{
  "hidden_act": "swiglu",
  "norm": "rmsnorm",
  "attn_scale": 0.177,
  "tie_word_embeddings": false,
  "init_std_up": 0.0286,
  "decay_fraction": 1.0,
  "decay_shape": "pow"
}
Each number is 128 + 32 x the weight over the matrix's rms, rounded and kept within 0 to 255. Layers, rows and columns count from 0. Numbers have three digits each.

# down: layer 10 MLP down (transposed), 832x320, rms 0.131, rows 194-204, columns 240-319
# gate: layer 10 MLP gate, 832x320, rms 0.135, rows 195-205, columns 240-319
# up: layer 10 MLP up, 832x320, rms 0.137, rows 195-205, columns 240-319
down194:122114116107127147158159159151141114134069180133159123152118094124106116118155082165163091157107071177087170078158113134084168103165150178127127063117095083145078161121125113133143095113146165151097142089085157115118128136195125150157130154
gate195:127167181102158137076098117122181141143155128097085124176129161143135176175128089141171154139135127155134162157091166124104108127160108126144180073135055045125116131147168122068111103155121100112174137174142137155109153101106113100134104117
up195:106179158121147101127090120099195113122129122144118120215087101109064143122143126162165162083145123085140149174061110119119091155138154194177134088095130099139131074116129135113121102133121141079134142137131107112177120085104133087155098157
down195:149102096154124127152077146132134117135132157120116115123133133129123117120173130101133127113065161132121171129141121147149141102168104169150128122149129118097143181144178135125170130182144104085147123089096158115174111068192068071121149160
gate196:128170179114102078096157092202125089131161167096129172101150164120117128127109123145112116103147208123113105122109132138096105079156137141141128132146145157110149119168125127127141098163106071099116101127089147169153117111154146154145140119
up196:146182154156108108155107125116126081161164101087091190165158113115097100140119136110107167158109182156131096121203167192122144102139124112065079212152159142118172119130121159130140169177175196135071081149164153184144162153147092139094086114
down196:160189140165176138092072149170104091122060144121120087158133123156167135163134210217154115117125140154087134125157115139160121144089091097089087134156147148100140121128123137104161133137161157173149129128150138166131120065103102061133118172
gate197:177093105155103153182138136127071123185123165094191136169173181112065132138168150138052123161145158150132099091071127110121119117165130101114103109122102151095156113105139155123184171129112139127119092142103109099135146152079160056115132090
up197:180158125075112139146105134152118081169080187068115087051137109119124111161136156157080102120148160089152166108120128129114065136138108125144137192121034134110152129078112117117149105135085120139136131144079093141144130127110170146110094134
down197:053109120127070074087104106118106131090135097108134079151144105120152091157150132101100154154140079109109141097141133098108046139127128115125087153146120125112142122100112132118125143092090108149088070107137137140106150168142140161128124113
gate198:148111189155193116152127180107142116089111114129125148129098190177113169118125104089100193149096052088138098119158134101090155133146094162125150128140124162124171135098132146138108118087147168123145164096127076155129192172127148126154132128
up198:172097148129189127178120130128119181112117145160175151155110120114120128046154157116137196146210129116113154164081112118106122113110114094143106127192101097137161115146135173097077090066117092135162165121170097157123140128143088085139127152
down198:068128160156134049178154165149145122135131091072132091158142161198131146109110069132117114177071110125140108131157155119106175103177161151155212140127150129139124118069160108166112133163141145118084110067166081117118090186148125102191144121
gate199:125083106147125188151100168105168111187114128179116140113114169082099106133114117133116167104085091151120129153072096080133146113160123143112104142147134119118133136106132109108121102155146152083146132148156086111141085150108079147077109149
up199:148100108091087131091151153153157137143131139126140078117148146127155135097102113127100119110121080110102139121117131124142111116101104120187109107131137076202096122112148113165109105085130096175146074199144168150100158087131136130136148129
down199:223124105126140109104154153149085175090111057063122101078099156115122132128126131114122132182065087138155128171118126088085134156133125157158151149121105176092154119104088169167178115179116121110141164097106123064177127172190151132159145131
gate200:146130094154137110165156134166127144128189141126145162097129174145167145136109110124106139106113125126073173112159151112065144123154155110131162130143125188129163101166126157140128128142133142135143156092124102164133130125067116180099129088
up200:145131189112107119143129144078105117083114129096099163116158173080203073093178128141147112145082132120135094134137100088097169118129135150125154106092123144093198165134088173135091140137148063087169186159103158110111148161103139146121118123
down200:070100151113127125160174131171077128130098115159145100097147109113143149145136125088134157131102174128137106128127097059093139129161122145096111072168216159163158094135137145125075148131079105039149123123108133165133127099114191097108103147
gate201:148168132106210147124135106101118119157080125117110112164115094062130077147169159073126104150154098106130149081165154127157121118190114152081133102115128067145128120056093133107146129120165167125080174117045116172181132140125145080148093071
up201:087140137139135152096103188111086111128114069127158109180107084096149094112147181080162156096103046101115133123070122154138115100158211152107192113101160178198114107120081121113145106098148082192169102108119142130122120157174112120170142121
down201:148119182102117100110088155085178096143143127105115130159127134163025180122101151094138101083091166135117180142089135156116121172123127161165126113107158203114057129158118078127137079100113092123146107118111117148146139125156189103131052111
gate202:150151168144189125151083102090126111119097188104175066195083117139071149130166175155115071159085120111125147188185140165090132037188181124120145084077136132175101134167141103218113115116148140144125153156144114170103144145061131097136123123
up202:139077153148107113110171122160096134169149066152073186119116126105118128118109141101083148098139118197055100101147094090081160155158179115079136099130068144065118067088135134146134135154178137156142161106119113132142071149120156198180081173
down202:087126139127156097082207159143129105088227101111123113155075101085066151099073119151142131115192125161179138130164100110133098129118091126081095094124082083133160139149150139137128109130075116131139116183125146114114078202157121171136138097
gate203:129135124170119181095181138116145142144133180081124133071132121111167103164117075133112110139125137164173130092104151075120132086083095088128137093122159090104091184096154103124153151139094128098136076173183133143130191087166130133067101104
up203:090146108190097096122054125159101123088141117067108109096144130144147154133091130106146111142160139114129082168093103082160129134111137132130110128108176147120137109119067139171167084138165138097127098120128142145125159131132111118189137122
down203:114119129095136154188140146101172144110158179151147112120188136090077123103131095193137113119140143163171105125047079160158168099104143141119062108071152195081078142106165162081125112118101133136157165129106185136156109157121128083154101139
gate204:102095153106111087107189140104122154134193135117104099122112099152156133164152174170092149169131092145216161170104097127146149095136129161125087091177150066154158164114118146176177162154158071095109058086116145081122131136144085088141156173
up204:114161110114138120119138108111110077096169161054149084161135119139113124180127167131103122129164135112148162104178091098137182154084137189074093213110137100000103143086109168156133058181117113091107092170120106119146154109140124067111160070
down204:114150073150116120117081140090095155106128204149181114094102113110129128144155137146154153165156163105161170129117154159151158140156140149105170169140125110118131138139085098111082119088183139137137142095160096084118115089126151106170093175
gate205:163132112129157082114099120149208092098094168078143144137130141106145115127173107092132113157197142109140126152146145172117103163165149131125107106148183116130185120142195158135116123120146100149115122069118054154112177139132152148084090142
up205:126158161123105134103108103094115091091153083090118132144058153156101142156157134104152166154149113145069126114113164147126160118152115147130110096134094137160123123132160060154113129068141077156130172150138128176130143132145106199108084144